{
  "num_hidden_layers": 9,
  "hidden_size": 96,
  "num_attention_heads": 2,
  "num_key_value_heads": 2,
  "head_dim": 32,
  "intermediate_size": 384,
  "vocab_size": 3996,
  "hidden_act": "geglu",
  "norm": "layernorm",
  "norm_place": "peri",
  "norm_eps": 1e-05,
  "positions": "rope",
  "rope_theta": 100000.0,
  "rope_fraction": 1.0,
  "qk_norm": false,
  "attn_scale": 0.177,
  "bias": "all",
  "tie_word_embeddings": false,
  "parallel_block": false,
  "extras": ["capped logits"],
  "init": "uniform",
  "init_std_qkv": 0.0534,
  "init_std_o": 0.0663,
  "init_std_up": 0.0764,
  "init_std_down": 0.0764,
  "optimizer": "adam_hyperball",
  "learning_rate": 0.00401,
  "beta1": 0.9,
  "weight_decay": 0.0,
  "lr_head": 0.00881,
  "max_grad_norm": 1.0,
  "warmup_steps": 200,
  "schedule": "wsd",
  "decay_fraction": 1.0,
  "decay_shape": "linear",
  "final_lr_fraction": 0.05,
  "batch_tokens": 16384,
  "max_seq_len": 1024,
  "doc_mask": true,
  "train_tokens": 93250000,
  "max_steps": 5692,
  "dataset": "wikipedia_en"
}
Each number is 50 + 12 x the weight over its row's rms, rounded and kept within 0 to 99. Layers, rows and columns count from 0. The size before them is the row's rms in percent of the matrix's.

# layer 3 MLP gate, 384x96, rms 0.0762, rows 213-357, columns 0-47
094:46 33 49 71 35 52 35 56 61 56 56 34 56 50 28 53 44 61 46 55 43 52 27 35 66 73 36 47 78 63 55 67 47 32 57 54 39 63 62 52 66 39 73 29 54 43 33 42
105:48 49 35 56 48 25 54 61 46 70 38 38 49 56 64 46 39 60 32 46 65 51 52 48 63 62 33 46 39 59 42 30 60 71 67 67 50 60 75 46 53 68 38 62 52 41 38 35
095:40 66 58 67 57 46 47 26 54 37 49 76 65 54 51 33 60 45 55 73 43 24 73 25 35 30 59 55 60 54 58 52 63 45 48 40 38 34 46 44 54 66 56 67 31 67 54 25
098:68 54 36 51 44 61 35 55 42 67 35 61 41 21 58 29 76 59 55 46 63 49 48 49 43 65 23 43 48 45 65 49 70 42 62 54 37 53 57 39 52 34 63 47 70 61 56 68
095:64 56 60 40 53 67 50 39 36 31 85 66 41 58 58 64 53 49 63 55 53 61 62 47 50 54 49 41 47 79 68 73 52 47 50 42 43 32 74 55 51 43 43 61 49 46 53 44
108:44 54 43 51 64 58 44 48 32 55 32 46 47 42 42 49 59 62 66 47 44 45 35 38 45 52 33 50 26 38 53 55 53 54 37 56 53 72 56 38 44 63 39 68 52 48 46 64
104:49 37 44 42 54 56 50 73 70 55 60 61 35 44 36 45 56 51 33 49 21 32 53 53 64 43 29 46 51 59 28 57 73 66 69 53 40 48 56 44 60 27 62 47 57 36 55 55
095:40 57 39 69 39 73 62 55 42 51 47 59 55 59 66 37 52 60 47 53 48 47 52 45 45 49 45 42 44 44 70 50 43 47 48 34 54 62 70 35 55 42 56 56 46 46 59 34
095:48 42 52 58 54 61 42 53 47 36 30 35 67 60 27 39 49 35 41 54 76 24 54 65 48 49 39 56 69 43 55 43 52 67 47 49 64 56 64 23 49 45 34 48 28 63 41 30
099:75 51 55 43 76 48 50 51 40 61 61 46 59 44 52 32 67 62 60 37 32 50 54 56 55 53 56 59 36 70 59 58 50 45 55 53 46 48 46 49 64 36 43 41 53 48 13 39
110:71 51 50 22 54 53 31 67 49 56 48 61 31 41 34 43 31 55 55 32 51 60 69 73 33 31 28 57 67 40 44 54 43 65 54 55 59 48 58 44 31 35 57 44 71 50 55 38
089:59 43 61 49 51 40 53 45 57 57 62 55 47 30 77 49 55 51 52 51 67 47 45 46 49 46 69 40 46 49 74 45 59 35 46 42 43 46 44 29 66 52 46 33 21 68 58 62
091:55 38 39 62 45 62 57 46 49 52 54 66 69 45 72 61 59 60 28 36 46 58 56 58 64 62 65 43 50 71 43 57 55 66 53 41 44 47 58 44 42 47 60 68 74 56 60 54
105:33 51 23 43 26 64 48 58 34 50 61 40 43 54 70 42 38 66 41 63 45 47 41 48 53 58 51 43 33 59 44 47 56 37 46 29 28 36 43 63 54 52 37 71 47 49 50 58
104:66 53 61 60 32 59 30 57 70 59 52 50 30 29 69 16 44 65 57 63 48 51 59 66 69 46 29 46 39 46 60 51 61 59 44 57 43 38 47 74 40 34 40 46 52 55 55 48
104:62 42 57 42 28 64 46 42 45 21 52 45 37 47 46 49 49 56 78 59 45 49 32 28 65 42 32 66 56 62 61 42 47 64 54 53 37 39 52 35 29 58 61 38 27 48 51 37
102:43 38 27 56 51 57 49 52 50 54 56 43 47 59 51 44 64 52 39 52 73 40 43 60 78 53 62 65 63 61 46 38 39 68 56 26 45 44 50 37 30 29 59 46 65 56 67 58
096:36 65 63 35 51 69 40 65 51 55 39 55 39 71 50 45 45 49 76 59 32 44 50 48 68 49 49 51 19 51 69 50 36 43 46 57 61 59 48 36 45 32 71 55 41 74 40 32
105:38 28 42 48 57 57 33 58 41 44 42 56 45 41 44 35 66 37 43 75 44 76 56 51 41 52 54 42 65 57 61 45 37 51 51 45 48 52 67 41 59 32 52 39 76 74 59 16
093:41 29 35 46 39 63 48 47 49 31 46 60 52 59 47 51 39 67 58 71 55 43 32 32 43 36 30 54 60 35 44 50 56 55 45 53 45 42 54 58 68 44 41 50 48 72 60 47
095:30 53 65 60 46 62 51 72 29 26 64 55 64 73 54 45 59 52 39 64 66 39 57 34 53 45 38 66 49 47 56 56 47 41 77 57 70 53 55 59 55 47 59 46 53 44 47 60
102:50 49 59 58 68 54 43 47 41 40 34 75 73 53 39 38 46 47 43 58 52 50 65 48 47 59 50 69 51 37 72 52 64 27 63 35 57 69 53 53 57 37 61 45 40 44 25 62
099:28 65 32 63 60 38 59 46 68 42 42 57 38 65 49 54 62 52 67 52 48 56 55 57 32 48 74 56 64 63 50 26 35 49 28 43 39 60 49 49 25 45 28 49 48 56 57 58
088:67 47 50 36 44 47 55 36 43 47 48 67 51 57 60 65 38 46 54 38 54 22 46 24 64 56 28 53 35 56 56 68 66 57 71 48 65 42 43 66 64 37 77 48 38 39 54 30
109:39 29 68 29 44 57 32 47 45 43 54 60 41 39 65 41 43 41 40 74 52 52 49 54 67 35 48 57 61 40 59 29 34 64 53 75 55 48 44 54 38 53 42 52 59 56 52 45
101:47 23 32 73 60 43 31 70 50 40 27 32 46 43 54 41 52 27 46 60 72 31 67 45 50 62 39 49 60 52 52 52 34 35 37 49 66 46 56 56 62 42 58 48 66 55 50 48
100:44 44 40 50 61 57 61 69 45 38 32 58 56 32 51 22 58 71 42 46 46 34 66 50 56 55 45 54 50 39 66 51 32 56 50 58 16 46 65 41 34 13 40 50 67 44 49 63
094:44 28 58 66 42 33 33 50 40 61 72 44 51 38 47 54 56 59 73 36 49 69 68 64 48 48 25 46 33 54 51 46 55 49 30 48 44 61 43 62 55 41 55 58 32 60 65 57
109:67 37 65 43 49 61 43 64 60 56 56 70 51 55 48 40 43 43 43 66 42 67 68 26 35 43 54 43 66 51 58 63 28 39 58 62 42 47 60 43 32 62 50 38 49 35 26 36
101:48 50 36 64 25 41 43 59 63 37 38 52 51 41 67 51 47 38 54 60 34 32 59 38 74 64 49 71 60 70 34 47 52 50 35 42 49 56 74 47 76 50 42 33 40 56 52 40
108:36 36 54 59 35 46 55 71 34 29 57 68 61 68 51 53 35 31 60 44 63 32 48 40 67 44 44 56 51 45 38 39 63 60 71 35 37 68 65 65 50 39 62 59 44 58 47 39
098:31 37 65 45 63 44 57 30 43 42 54 54 58 55 53 67 74 54 58 65 45 59 34 48 40 60 38 54 50 49 49 42 55 39 63 71 48 50 61 20 49 41 42 31 77 61 52 46
096:70 52 30 62 54 61 47 44 48 61 45 66 50 42 43 39 41 36 47 47 38 54 47 64 48 72 54 35 63 35 69 65 38 68 30 66 53 52 48 72 61 50 68 57 58 63 53 46
105:53 41 44 31 65 44 56 40 56 42 33 57 79 37 34 45 32 48 58 74 47 52 42 51 37 53 37 58 31 33 35 29 46 45 58 52 57 28 75 59 55 41 85 42 56 59 59 66
103:33 62 63 66 55 62 40 60 44 41 27 67 56 38 52 50 49 38 63 47 44 44 46 63 44 52 50 63 35 42 56 40 36 59 61 37 48 67 60 49 25 30 53 41 59 49 33 70
105:77 51 59 26 46 50 37 80 70 44 63 61 53 47 55 44 48 56 56 38 42 63 42 68 62 37 47 29 49 49 63 31 57 53 60 54 54 54 47 48 63 34 41 31 51 60 53 44
098:63 56 59 49 31 38 51 60 51 41 45 78 43 46 62 31 49 69 39 35 42 66 74 53 44 53 40 36 52 54 51 66 55 65 31 59 60 54 49 63 50 52 37 44 59 57 55 50
106:29 70 67 39 48 47 50 64 59 26 45 50 34 33 52 67 49 74 62 43 51 28 36 64 45 73 51 54 29 55 40 40 58 75 44 58 44 63 65 43 48 55 63 59 59 62 56 55
105:66 41 34 62 49 45 44 65 46 38 30 40 53 44 55 49 60 28 55 47 56 18 46 44 47 54 39 55 53 45 60 44 57 36 45 41 46 55 50 55 54 61 70 63 53 54 59 64
100:66 33 54 33 39 62 54 46 63 77 71 52 33 44 35 46 62 29 48 28 52 29 50 47 63 52 30 63 39 51 53 62 44 51 63 58 45 57 34 42 56 62 62 35 52 55 37 61
097:41 74 51 51 56 32 60 52 41 50 60 51 58 46 51 57 57 52 57 46 44 35 42 29 43 65 57 59 43 64 46 57 58 52 39 58 31 41 61 31 60 54 42 53 53 72 50 42
096:31 64 53 65 37 50 54 39 73 48 58 48 47 40 58 51 33 59 51 61 31 43 70 61 51 48 59 53 40 42 52 64 44 55 51 53 55 46 47 52 47 57 52 64 76 71 51 52
096:33 46 41 61 55 52 62 43 69 60 35 55 45 70 70 54 54 58 33 69 36 30 42 59 42 52 65 65 39 50 62 60 40 60 56 49 35 61 54 23 35 51 58 42 63 47 42 27
102:59 57 49 61 60 69 57 62 55 24 36 57 37 64 37 35 27 53 62 46 45 67 63 41 38 49 62 39 58 57 63 56 46 62 39 20 50 55 47 48 74 59 63 30 61 50 32 40
103:67 53 59 49 48 67 33 59 44 57 50 60 53 56 65 46 46 65 65 58 52 50 45 52 61 82 26 63 31 73 56 29 46 51 43 48 44 44 55 59 57 32 51 47 51 40 46 48
095:42 44 52 40 64 62 55 73 46 74 52 65 30 50 65 44 40 57 47 34 41 33 66 54 51 50 47 50 24 53 45 58 51 52 62 50 55 34 49 46 29 28 35 46 48 35 60 78
108:62 61 60 62 53 42 58 35 51 41 49 55 65 55 37 30 50 32 41 43 42 29 48 36 56 67 54 72 63 49 43 38 31 58 62 43 44 41 53 41 36 53 66 45 53 68 64 58
097:38 26 30 66 49 75 36 52 39 31 45 58 57 32 60 39 51 58 66 75 74 34 38 44 74 64 36 45 60 43 35 59 46 41 37 35 39 50 67 46 57 52 40 49 50 49 55 40
100:64 46 28 60 48 52 51 30 59 49 42 49 67 45 69 47 33 55 45 56 38 64 48 56 43 50 47 48 45 33 57 50 72 32 34 53 38 28 53 39 76 57 57 61 43 47 50 48
094:62 46 42 32 57 33 57 55 48 40 39 45 59 66 52 46 55 51 57 42 35 65 60 53 41 33 50 49 54 39 38 40 28 53 57 59 43 54 65 50 68 35 63 25 51 60 33 43
096:47 37 41 49 34 74 11 60 40 61 56 62 48 63 38 65 51 61 37 58 49 47 59 33 50 26 64 51 58 49 49 26 43 35 53 40 47 43 44 57 46 37 45 32 42 57 25 52
103:55 35 74 51 47 50 40 47 38 55 47 68 42 30 55 40 53 44 36 40 38 42 63 44 49 45 36 40 43 35 57 70 51 30 66 59 42 32 49 65 64 54 53 56 50 69 66 65
084:47 69 51 47 64 45 47 72 48 61 48 54 47 58 38 51 35 82 45 57 44 49 57 54 42 41 45 44 48 68 50 44 40 49 71 67 44 68 52 64 42 63 71 62 58 54 31 66
087:59 40 69 62 45 52 63 59 33 27 52 37 31 63 52 51 45 50 37 59 43 52 56 46 29 31 62 49 49 58 61 74 68 55 37 37 54 51 59 57 38 44 51 56 57 42 48 47
099:54 40 48 35 67 54 45 36 57 62 35 40 70 45 26 43 52 47 51 48 47 58 51 54 29 38 56 54 66 61 50 80 83 52 43 49 26 50 38 41 55 63 57 56 50 56 47 48
111:71 50 44 45 60 38 72 42 56 60 24 67 41 33 49 63 39 48 56 61 61 76 37 46 45 56 33 34 50 47 72 53 53 37 54 20 36 47 51 46 64 46 42 62 50 70 38 44
094:50 50 55 60 61 54 46 55 39 62 43 64 44 65 60 58 66 58 56 51 57 47 44 46 46 52 60 66 66 32 43 49 41 32 76 46 63 54 36 47 69 34 64 70 45 65 50 39
113:46 40 71 48 57 62 56 58 30 38 59 75 33 27 42 35 72 42 69 56 33 65 60 55 39 24 69 50 63 59 44 40 72 58 45 51 50 70 49 38 47 48 59 39 61 54 32 63
100:61 75 36 45 49 28 43 73 60 28 32 63 49 29 46 49 49 44 53 52 37 64 40 53 53 73 29 47 32 52 59 42 54 68 55 59 47 48 55 50 68 61 38 27 36 51 34 65
100:50 36 44 57 29 48 33 43 57 25 56 49 54 52 50 46 59 30 35 58 60 42 53 35 51 52 45 46 65 67 40 46 41 68 56 61 56 53 66 58 69 31 42 29 41 46 49 33
101:41 48 49 38 41 47 33 38 39 52 65 56 72 53 60 76 71 47 37 55 53 61 63 47 42 57 36 56 68 47 77 44 61 39 55 66 40 34 27 46 52 58 57 50 32 65 51 58
106:52 47 34 40 53 44 41 42 29 42 48 32 67 70 58 58 49 41 63 66 37 53 25 42 41 72 42 53 58 34 67 50 66 39 69 69 47 37 37 51 32 49 70 63 55 61 49 52
100:53 48 62 50 54 58 42 52 73 49 50 70 53 45 63 66 49 54 44 56 54 37 37 54 65 37 31 67 62 45 51 63 71 43 61 49 59 39 35 58 51 49 60 26 63 35 53 31
095:62 30 57 52 52 54 32 35 73 65 51 36 31 44 51 49 64 33 54 50 51 44 46 31 53 55 59 44 38 49 32 62 70 52 58 58 36 30 41 35 36 65 63 37 72 48 34 31
107:61 52 63 29 62 66 60 63 38 40 65 51 46 63 25 58 53 57 67 44 53 53 40 62 61 41 43 52 27 55 62 61 35 26 52 56 50 27 43 39 63 38 47 30 31 51 43 34
089:61 50 45 36 57 31 28 49 42 38 29 26 57 51 46 38 68 58 54 48 56 53 45 39 35 46 41 58 35 64 46 59 53 69 60 39 51 29 64 51 52 42 45 28 57 42 37 38
108:60 00 40 49 56 55 59 56 54 45 44 48 56 50 57 28 62 37 40 57 53 54 63 47 71 42 71 60 67 53 49 48 50 59 40 58 37 54 65 69 41 51 53 37 46 62 48 39
102:44 58 45 31 62 46 40 50 59 32 63 49 37 47 70 57 50 72 39 48 42 49 49 61 47 42 40 51 33 43 52 48 35 66 53 45 40 32 51 47 58 60 56 46 59 58 64 44
103:59 49 63 66 77 53 50 62 65 68 27 42 30 43 57 60 65 50 45 27 55 43 37 66 55 43 40 30 35 53 30 43 68 41 57 43 51 53 68 45 60 45 59 42 68 39 62 70
102:44 51 55 32 50 37 40 59 48 66 50 37 53 24 34 66 55 56 61 23 46 58 51 53 36 61 60 41 50 59 45 62 58 44 42 50 20 42 43 25 58 60 60 57 34 54 26 60
097:50 27 60 48 22 53 40 55 66 53 42 29 41 46 56 59 76 46 48 39 45 53 39 49 67 35 40 66 63 67 56 39 43 69 26 60 54 27 50 49 49 56 45 24 53 56 52 43
094:31 49 64 53 49 69 51 74 51 51 39 64 48 76 49 25 41 55 34 59 43 46 52 68 61 53 47 69 63 58 61 58 42 57 59 51 44 57 70 40 61 24 52 29 34 62 53 41
101:30 62 38 43 53 71 46 34 50 37 27 46 59 72 75 37 76 51 43 49 43 27 68 36 64 37 34 39 69 49 51 33 49 75 47 41 34 38 63 56 43 46 45 32 37 69 40 54
094:65 56 60 62 45 34 42 59 54 56 62 30 56 57 35 59 55 50 56 54 40 39 80 76 66 53 57 43 77 72 46 41 57 48 37 49 39 51 43 60 58 47 44 33 39 53 35 33
101:45 51 50 50 47 54 31 59 51 51 57 57 63 41 39 41 44 69 49 64 28 39 46 48 50 47 56 48 34 51 66 57 68 44 46 32 44 54 65 59 52 23 78 39 56 50 42 54
101:59 33 46 65 41 51 43 34 44 51 40 62 37 48 52 50 55 52 25 64 45 26 59 74 35 47 34 56 59 50 43 34 43 49 59 40 29 61 47 88 56 54 61 57 42 63 34 49
100:38 56 35 58 39 59 29 53 48 37 51 64 38 53 75 42 38 37 50 28 53 37 42 38 47 46 49 49 50 65 57 55 62 62 41 55 69 57 44 35 48 55 50 52 41 38 56 51
101:47 52 56 60 46 48 42 39 63 19 63 47 64 49 58 62 52 35 52 72 25 61 68 41 52 66 51 55 68 53 40 76 39 48 52 40 45 39 65 39 68 45 42 37 48 53 57 43
094:60 32 59 57 62 41 50 33 44 53 52 28 34 48 59 40 56 52 61 64 38 51 54 47 45 59 37 67 66 69 50 42 33 48 44 59 55 42 68 62 45 65 34 56 58 54 32 50
101:25 59 36 53 39 46 50 45 51 21 53 55 37 73 59 70 44 52 43 48 41 35 67 61 57 42 66 51 40 78 46 31 57 49 28 28 47 61 61 35 44 61 59 47 57 70 73 46
102:48 57 38 44 52 85 56 48 42 53 33 40 44 42 29 45 31 49 45 54 52 46 43 40 47 87 23 53 60 39 72 45 48 48 70 63 67 57 40 55 60 53 46 53 40 68 46 59
087:63 65 46 38 41 23 71 46 41 43 50 33 51 47 32 50 34 41 66 37 46 34 47 27 40 45 61 48 47 62 63 54 39 45 46 75 52 71 54 48 41 34 47 44 52 65 52 55
096:51 50 38 36 62 64 33 58 47 48 70 53 37 31 15 65 58 31 58 48 71 34 48 45 56 56 58 56 82 44 74 65 48 39 44 66 56 56 48 66 60 44 50 45 56 56 47 56
092:70 45 43 48 49 34 61 56 36 51 44 61 57 42 52 47 43 53 39 51 45 39 51 64 46 71 53 44 41 46 43 54 57 67 55 68 53 50 35 41 27 63 69 54 59 55 65 61
105:49 55 49 55 39 28 36 33 42 62 54 45 34 43 40 59 75 51 53 48 59 51 61 59 63 29 43 48 45 41 61 41 51 40 40 52 31 30 36 67 54 48 61 33 41 42 41 48
103:71 52 48 64 42 52 57 56 54 41 48 53 60 48 39 60 31 45 28 72 65 48 42 42 63 32 52 50 72 67 37 53 48 72 33 53 27 48 77 59 57 73 36 42 57 43 61 42
098:75 42 53 20 39 35 50 62 62 60 42 47 64 55 48 50 38 40 42 39 26 53 32 53 54 42 58 39 36 42 46 62 62 60 47 62 54 48 36 38 56 49 66 54 55 49 56 38
095:47 43 29 59 49 27 45 59 53 42 40 38 58 44 63 56 41 54 50 62 58 47 67 54 77 27 36 52 44 32 44 49 46 54 46 56 58 48 43 36 28 58 72 53 61 55 65 25
094:39 45 48 62 74 52 44 26 63 53 39 49 53 54 50 53 50 27 67 67 66 44 39 26 46 58 41 52 56 47 32 51 64 71 48 49 62 26 68 54 64 45 66 40 59 62 55 38
093:48 68 37 53 49 44 55 46 55 34 59 62 47 50 51 39 34 40 33 40 41 45 64 41 78 61 50 44 43 48 50 64 85 48 48 48 60 53 65 41 51 47 54 75 67 44 31 24
101:54 49 71 51 67 64 63 47 52 44 63 75 56 53 64 50 68 50 49 67 51 47 62 52 58 50 56 61 49 34 47 74 67 58 36 48 60 36 53 73 39 32 71 53 32 53 44 53
092:41 51 73 32 48 64 37 47 44 47 39 64 67 56 44 63 30 58 53 38 71 46 52 33 48 54 43 69 66 27 61 63 38 58 36 28 69 53 53 65 69 59 55 55 52 49 71 63
097:65 40 67 50 42 60 14 47 71 32 41 36 68 37 40 34 49 50 42 47 54 56 53 53 48 62 45 58 58 43 29 56 69 53 44 45 62 67 43 63 62 50 78 60 56 57 36 56
099:61 32 32 40 61 48 49 42 57 51 62 39 46 69 56 62 57 58 43 52 54 39 57 24 72 42 44 59 59 67 38 47 46 45 36 53 68 42 77 74 71 57 59 48 42 49 53 48
104:53 40 50 54 40 57 29 65 49 40 50 61 54 59 49 36 42 18 73 58 65 39 66 50 49 53 39 60 51 32 47 70 46 28 48 43 64 72 68 55 49 46 64 45 54 57 33 55
105:66 58 58 44 32 52 39 41 49 48 71 44 65 54 66 42 57 61 49 43 50 40 51 37 43 43 37 56 55 51 61 58 68 45 60 44 37 37 68 45 25 28 69 34 48 46 42 53
100:29 48 58 43 62 32 64 60 56 65 60 47 54 51 75 71 52 46 60 42 48 69 40 66 29 50 71 60 55 65 42 57 37 39 60 58 38 70 29 42 34 39 54 57 69 36 49 49
101:60 59 48 49 49 75 60 76 58 67 37 61 40 36 41 31 66 61 40 53 30 58 37 54 49 44 36 40 58 57 41 85 51 35 47 50 60 59 55 58 39 39 57 31 39 48 33 48
102:43 63 67 42 45 55 55 74 71 36 40 66 36 47 45 44 43 41 53 47 35 22 50 43 35 56 60 41 74 43 79 50 50 71 56 45 37 41 66 51 49 53 31 51 57 37 48 56
092:61 57 55 50 67 47 68 35 62 65 59 32 52 48 46 39 47 61 45 49 54 56 56 37 63 61 33 62 41 41 48 39 40 64 71 46 45 45 36 34 51 56 37 45 76 19 46 58
101:36 70 67 63 41 60 46 30 68 38 64 34 36 62 52 47 56 34 49 45 35 65 46 63 30 54 42 68 36 51 52 62 41 40 51 38 56 31 69 59 78 23 59 34 44 55 31 53
097:34 52 63 67 57 71 29 64 69 47 44 60 62 69 43 44 48 43 61 49 61 43 52 30 56 66 68 46 38 61 36 56 39 61 39 53 54 48 57 45 63 48 35 17 54 56 52 59
104:25 47 55 44 32 38 69 44 42 46 48 59 50 45 41 67 59 55 72 54 55 64 33 56 33 38 54 54 49 46 64 62 38 70 43 60 57 36 51 59 47 38 66 55 45 58 33 40
105:57 46 39 72 38 34 73 42 50 56 48 35 40 42 35 37 47 29 61 70 40 44 38 67 73 66 30 51 56 42 55 69 34 43 61 71 24 53 65 42 55 60 41 45 66 52 64 44
107:80 61 27 59 72 45 38 59 40 63 38 37 48 56 42 42 37 35 35 52 32 43 65 35 50 63 38 35 49 39 36 48 70 55 61 44 50 40 44 43 59 38 37 51 51 76 53 47
103:41 36 64 51 56 35 42 44 39 51 42 53 66 69 50 68 56 46 30 51 65 73 41 56 66 52 41 65 38 45 31 52 51 52 61 72 41 52 76 35 34 42 39 52 33 63 54 52
101:30 33 48 45 53 49 32 35 67 40 43 47 33 45 44 47 40 26 72 63 38 51 68 57 59 58 38 55 54 43 67 26 49 40 40 68 20 49 53 67 40 36 58 56 47 63 39 56
102:63 52 67 59 70 64 43 68 73 54 25 52 51 53 60 54 68 35 29 62 48 74 58 56 46 55 41 43 30 41 67 37 26 45 56 64 46 30 50 38 62 38 54 41 54 34 58 37
094:49 37 53 66 57 32 54 76 25 38 65 60 67 42 43 65 66 31 55 56 35 47 33 57 59 57 60 53 43 63 55 62 51 46 47 66 56 46 46 37 23 61 38 57 38 44 67 35
103:41 41 45 38 63 61 57 44 43 39 18 48 43 74 70 46 40 43 47 52 61 75 42 48 35 49 63 44 38 44 60 32 61 60 65 51 41 61 63 65 35 49 45 46 67 45 55 46
092:40 66 54 35 50 46 53 41 54 50 53 80 57 79 47 39 37 69 49 49 53 57 74 48 70 40 60 47 71 26 52 35 56 38 34 44 30 59 33 68 39 50 68 48 58 41 65 44
097:68 61 31 43 54 54 70 47 42 61 48 64 55 32 22 30 49 60 27 49 55 69 38 66 43 47 62 57 55 43 36 37 50 58 48 55 46 73 43 58 39 38 74 46 42 60 58 41
092:58 47 41 50 72 40 61 28 43 58 62 50 71 59 53 64 26 57 71 53 46 38 45 52 47 71 50 39 33 36 42 55 31 66 72 37 42 49 36 61 48 47 59 63 51 49 43 34
096:58 63 63 44 55 46 59 57 56 17 53 43 52 58 59 53 54 29 67 70 44 49 54 33 51 59 56 54 42 67 59 48 41 44 50 29 59 55 65 38 36 56 38 65 46 51 59 55
111:41 29 59 35 46 56 54 41 47 23 50 31 61 44 73 45 40 56 56 39 49 58 49 53 60 59 71 51 62 72 75 63 37 46 52 64 46 32 54 48 29 43 49 32 54 23 32 44
102:58 40 47 48 52 44 64 30 41 76 51 32 37 61 51 58 40 34 57 50 58 50 46 48 59 61 49 43 47 51 52 80 46 39 47 68 42 47 56 54 51 40 61 42 50 44 52 44
090:48 45 56 70 46 66 47 54 49 34 63 64 36 40 41 50 46 46 45 44 58 49 41 62 51 72 54 25 28 52 23 39 45 67 57 52 50 59 40 46 51 29 48 37 55 32 55 61
112:58 34 47 51 73 63 64 55 49 53 51 70 48 29 64 38 50 55 42 49 44 79 50 55 33 56 38 48 37 65 32 42 55 63 61 59 38 71 63 54 43 35 54 66 41 33 43 66
098:50 35 50 47 38 49 32 76 39 52 54 38 62 49 53 61 67 46 28 73 61 40 34 59 55 62 40 41 75 58 54 73 48 26 36 34 48 51 48 51 56 54 65 27 34 44 51 32
105:52 48 74 41 51 78 36 52 64 30 48 46 40 40 36 44 47 43 73 65 58 47 52 49 63 41 45 58 58 54 54 57 50 31 55 61 35 43 51 58 35 54 73 40 47 61 18 47
111:36 40 42 74 37 64 34 52 42 36 36 72 40 62 67 64 51 44 49 69 44 43 60 51 64 59 62 43 38 53 59 46 58 72 58 62 52 61 51 65 44 54 58 22 50 24 52 32
110:58 43 59 34 55 37 45 44 42 51 27 52 53 33 50 29 77 59 38 52 49 42 46 66 57 65 35 51 39 45 55 61 43 60 47 61 26 59 52 34 65 40 61 57 58 24 42 44
090:69 29 60 29 63 50 60 68 36 40 52 36 54 62 60 46 69 32 31 41 65 49 25 51 37 40 42 41 57 66 45 46 34 52 62 46 34 60 39 58 58 52 43 41 46 59 45 59
103:49 52 46 52 49 33 72 52 50 64 32 61 49 36 35 14 45 53 55 50 56 55 39 44 64 63 40 55 66 54 54 60 43 46 30 64 44 60 54 34 40 60 49 52 59 44 37 50
098:44 58 30 40 48 44 53 64 55 39 45 49 47 55 52 39 61 65 61 37 50 37 67 39 68 68 51 42 36 42 60 49 55 34 38 46 56 50 61 63 52 26 81 54 54 56 52 53
105:50 46 46 29 58 54 20 47 28 32 44 68 58 27 45 53 43 60 52 44 54 68 61 52 49 58 35 38 29 67 33 61 61 47 37 65 63 52 63 47 61 34 52 44 53 63 37 28
101:52 55 57 31 55 51 24 66 46 30 68 44 53 38 62 45 38 55 78 61 50 60 36 40 53 64 57 47 51 49 41 46 57 37 59 41 51 64 33 40 22 49 59 59 47 47 36 47
097:71 20 40 56 63 43 48 48 60 47 43 56 37 33 37 40 52 49 51 51 66 59 37 56 63 76 62 46 54 37 23 55 36 44 29 50 60 72 66 61 49 19 63 44 50 57 62 46
097:66 31 51 45 47 66 54 54 34 72 64 37 59 60 38 45 47 36 65 60 45 55 56 69 52 27 45 76 49 58 51 55 54 32 24 66 35 42 37 58 42 70 46 42 47 58 45 64
096:83 45 30 51 61 61 60 39 37 61 33 42 56 64 31 30 53 59 52 59 73 74 50 61 39 54 57 62 41 62 71 70 64 49 66 59 45 61 47 49 44 38 35 53 66 31 32 46
099:54 60 41 56 65 37 55 29 54 36 31 38 30 65 50 30 61 49 45 75 65 72 46 35 39 50 52 73 44 76 63 36 39 49 39 41 53 44 46 46 28 54 28 43 53 53 40 34
095:51 50 64 60 49 51 61 71 66 44 50 63 62 45 66 21 58 42 50 65 37 40 51 50 54 49 42 49 51 61 44 57 66 53 73 50 45 60 84 53 52 29 40 66 64 53 52 45
101:58 46 52 51 51 37 56 56 40 37 51 38 50 64 55 70 50 47 39 43 77 24 43 58 69 67 59 46 75 68 79 52 29 53 57 57 49 34 70 42 43 45 20 43 40 65 66 57
098:34 54 53 73 48 44 65 38 28 59 43 39 37 38 54 43 76 63 50 64 59 41 63 48 48 54 53 56 65 70 68 51 26 65 35 63 24 35 64 53 50 20 53 58 45 54 62 35
095:59 51 62 64 53 52 46 40 56 42 58 38 42 48 39 48 37 37 61 54 83 45 56 50 48 62 48 48 38 50 54 64 48 35 81 49 62 65 36 48 46 49 66 83 67 51 56 66
099:38 38 38 47 29 63 41 39 47 31 51 46 30 66 62 68 66 41 75 62 53 65 45 44 78 61 44 41 43 49 52 52 57 45 63 58 51 62 56 46 57 49 40 45 39 58 70 52
092:37 56 38 59 40 52 40 73 47 76 44 49 64 47 51 58 35 34 41 42 43 46 54 39 58 59 38 48 22 48 49 41 70 74 66 57 37 34 57 38 54 65 36 42 43 58 53 63
105:41 37 29 62 39 62 42 67 44 35 58 59 30 21 71 53 58 53 56 68 61 32 49 53 62 46 64 60 56 38 40 43 49 63 50 57 73 32 51 42 57 32 48 53 38 67 40 74
095:70 43 38 59 64 52 45 60 58 44 32 65 60 26 58 49 54 56 52 36 71 45 39 53 54 35 50 34 52 66 25 46 42 60 55 68 23 50 53 29 41 21 62 49 54 43 44 56
096:79 48 51 44 55 44 46 52 54 44 48 44 36 30 38 45 49 67 54 39 57 54 54 54 34 51 23 40 53 52 47 42 59 42 55 43 64 18 44 58 53 66 34 46 77 46 46 38
103:69 56 57 62 29 48 48 48 58 49 36 53 53 55 35 31 68 43 64 51 48 42 79 60 36 55 46 46 40 71 36 58 80 74 59 55 31 49 53 35 54 41 31 46 53 54 33 53
099:62 59 36 59 31 39 41 27 48 50 58 43 47 36 59 44 60 29 52 28 38 63 45 60 49 60 48 24 48 29 45 48 55 47 60 54 59 25 40 49 52 49 42 56 48 46 71 53
103:67 60 47 67 54 58 67 50 51 65 66 49 49 25 64 61 56 28 63 29 59 78 35 63 45 51 49 46 47 49 69 56 61 47 65 61 40 30 61 67 47 51 31 49 52 61 45 30
102:54 34 49 38 42 67 45 56 57 44 40 41 66 58 70 53 77 49 39 57 59 45 32 47 76 53 50 83 63 50 53 69 40 56 66 60 59 59 42 61 52 46 51 50 44 44 52 45
103:53 38 24 50 56 64 46 42 46 52 48 71 62 39 32 51 60 56 35 59 37 41 59 40 69 43 44 20 49 40 44 37 42 67 42 35 66 67 44 46 60 37 46 48 45 35 34 71